config = dict(
    num_hidden_layers=8,
    hidden_size=64,
    num_attention_heads=2,
    num_key_value_heads=1,
    head_dim=32,
    intermediate_size=192,
    vocab_size=8192,
    hidden_act='swiglu',
    norm='rmsnorm',
    norm_place='pre',
    norm_eps=1e-05,
    positions='rope',
    rope_theta=10000.0,
    rope_fraction=1.0,
    qk_norm=True,
    attn_scale=0.177,
    bias='none',
    tie_word_embeddings=False,
    parallel_block=False,
    init='trunc',
    init_std_qkv=0.0485,
    init_std_o=0.0485,
    init_std_up=0.0485,
    init_std_down=0.0,
    optimizer='adamw',
    learning_rate=0.00394,
    beta1=0.95,
    beta2=0.98,
    weight_decay=0.042,
    lr_head=0.0112,
    warmup_steps=214,
    schedule='wsd',
    decay_fraction=0.811,
    decay_shape='linear',
    final_lr_fraction=0.0,
    batch_tokens=8192,
    max_seq_len=1024,
    doc_mask=True,
    train_tokens=94640000,
    max_steps=11553,
    dataset='wikipedia_en',
)
Each number is 128 + 24 x the weight over its row's rms, rounded and kept within 0 to 255. Layers, rows and columns count from 0. Numbers have three digits each. The size before them is the row's rms in percent of the matrix's.

# gate: layer 2 MLP gate, 192x64, rms 0.219, rows 39-52, columns 0-63
# up: layer 2 MLP up, 192x64, rms 0.208, rows 39-51, columns 0-63
# down: layer 2 MLP down (transposed), 192x64, rms 0.206, rows 39-51, columns 0-63
gate39 085:127125101139066117108132083113156093091122152139138123100116125156133079144135155132134123158129089097123187166129150141133082147122123134142134111133096141141131126095142135097083170140139128
up39 088:132124124132128139081101104120123142090125129114098098096098171122155151107160119082112164141152130132128112126104117128151147077148163135068130126168122137106131112082124138105160131142092160
down39 088:100185164109151141154129134154108160171100146122154136148137116087089120116134135139113126147137160096118125104119160130153106131114092133197125141089144140130137134146108140146117119084139083
gate40 108:125177154140165100132129116150122061135125091111131158149114104173150137122096122137164108170116141103138121120137124139135088119090129149110191109139120148110106162124105095155131141123114143
up40 119:095142147082114096144149135146107133163127115161098153126137158097123133115129147105153121123089166105184187106132103141123157136134105147143136142127140122120173133130111123126124100138119056
down40 119:124122148118133095122141125140103099151111110148104160148118132083126145136129115142161105127101144115166185084127137146115149161114113141129133179160136140079158143107102111111126124108109057
gate41 114:142147138100127151157090140098092179132117106131129117133136102109140158142108125093171142118138133101126159108112101169135129090111131110183140130140086097116136107131134086101152171174127132
up41 115:128157140152152102173112072146139121131109098123118127141124129131108125139110122148128155111170131139101087118130119122094106144120140139112133070164154132058124112169171115154161112154140141
down41 127:152122120119158123147125113100095181138112101142165118136148109099115181150090135122189167107146145108117137137116112156127112117108121104153151094161102100159150114141143104106149156162107128
gate42 100:106126082110140128138146120093096193148126155105160086126124129144116149149115112145135108123188130189114084135135160112116106136131133123136110126119122134129112121107124153084149160168091121
up42 091:158131096113105140086087119121089129135154175099147099123150128121138113091130117164132131132134154148116092152139139121096136102108175126096088147098150103182126118124092107094111120143099115
down42 098:150095150184106091130119154149174087116144121140103185112094134094110124100137155134126134116074142087153158106133119144138110135114137120129119146148117151164121110130134134157117073105134125
gate43 097:105150123148138149153106127131122131102073161124125142088104144149121138134113096092102122113109095121125128096127138158120131150096075172125135098118125120086141182150115190097107141126141124
up43 101:131095136133133129136072116094102098082071116111106154132139170124133150103130127105105096137127139132104131096144131129112140118119115123163115143149124056121130106147147129069149171125136113
down43 109:143143144112092142137118125126101133094115132158135129147116137107124131137163115128134119146122144132116100140129139171120092102152139149201120176133136083204112102118103081091149119134114123
gate44 087:135138122143105124160119102115132148124114167167120122118134132119153062098148153099053142121096087142124123101136177144112112131118177118128115127143122132120128141083094129083097124126140123
up44 090:136156174143155139103123158093154157125121101141095125102118168134120100149096112096142130111127144164130134113118099140133167086129129089132106113069143145132165136146131179144137152116168152
down44 090:118083126153116158132133127119131149137166192129139146175105134142104180130117135145148142149127118096110142134134150097117103175108136137111138122109112138096070171120151092100097147108131147
gate45 079:158151135109131059130115119125085158103104110138130140173114129119119129126145191132139161151109147135141104115152125150153135137110118137112162133124099169133106199150121127141104135089149146
up45 083:156115100096131147127126113099152172190130110164107128072142141160108115120122145136135129118188118135142112141079124111112117092144097119098130125177154149150106171118126144117114129135105134
down45 082:099115123124131114176138133142160115121160155108116102097117126173135136109099103152123135097130088069166129120141105116109130120162152166133117142109123081101167113119119094127101164155095110
gate46 099:101172140146150151185134130143124153099114124134060143149115153117077140161156132131119146170127119134118122140130093163133089140121129171101108129114106134127157114106134147156128111120088088
up46 103:089117107119137099125112114140114149109154112166112116100109139130096099092131096107148175119047153130118137104124160134150110107120166140120130114123080122133124102119084120121134170145150101
down46 101:123093144112127073135127135154141126160133122166182120127109122136182120107081109138111122139158125140119142108126123122168145131170141105146134135151110156080116097171129131069151113105146134
gate47 102:106149133132145154149100094159153131135139136101111121134107131139142087103141138096140132106140134161122200073104109120143119146111120140133173102135125120103146159155151145122121164154190154
up47 093:132125174129086135128139136087131098123121157150110137118112136126116075119120117071068111103109113156139090131129126124088162177138132121148117120126138091132152121144130128103063150124119145
down47 098:146105093145098148135116161109100132085151126131127134143137133101096143110181153130044145117110133116095075120157148120148086134138171126107124134128123114136112127107094112099144146136119108
gate48 106:098180169123111145139138107157129178157094118159132143171079122130130121130128161150115105101130124145129095083139127139168108177134132125114107116127110167118113139129130142082094153115156121
up48 107:152128086119127124157140118166147124116157108125137118102131116141119112108113151120158132101126093096140098101100132047074112104115116090093155151140103124138126147162154090164131118130117111
down48 099:107138176130107116154132095151185125130155124161141144097118142124160117114086129160081142108111113110117165098109117127109082167109130120110137090132135117132097121161082137139145137176126145
gate49 100:181091120153125134166082143084102150093151153131137119136118113111144132088126146142118096098117144129105076088126131115130123128060131125126146129092172151112115100134114138130108109144108134
up49 114:154061135090099118095131133118171126138162167095139124108114121098133106112143139132117091117110150145135119130154136131093136132151144118097095166124156106191123098110133155145112126153117085
down49 108:058137157127147101108141106181157092172114092123104143110113126128120143158158112109120182141144113110146173179148133137123131131182127123112126117159122111130139137136124117104143141108146145
gate50 092:120131156131150134129123143106088152127163062153147098108137111134136128125115137108158127111096091128128171141158099163114123131148175144132114095086121097114127129100109154151140165158075126
up50 096:086123144134113149147126103154160139117104155121119159167109122138103089145155109122100134175161171124103140140091119099154101147116126099140128145207102136124143128141163146130131098107148121
down50 089:069127148123113112133135131126131155130128129116167128090129143147093128112110134138144110158123156127153132171124100135112136133118074150109061076160107151071135124138145165091146130120121119
gate51 100:153133143108108133134137139133142116101146145103129086102150122146149138133134113104126197155150094092098123139116088143122108132095142113116137123130126134126091144138099060152154083139067131
up51 102:099122119144057172086120119082143143109126142112122136112122175104149101133146174071126138112108122131136128116094161141129119124105124135164138135133122094141143102101100140101103140088133101
down51 097:116137124132114136122163095123145145149103122121106121125117076128089112096125144164149106091121095141184148120120180137153148107170116122133127145140128117123155116105129184109113183101162109
gate52 084:112151116129107139122147151144134090190150134088146162178125088132146142128169125159126086136130146100139133113100117147130146176140133117120160148165155122120168124119166153114112101086136128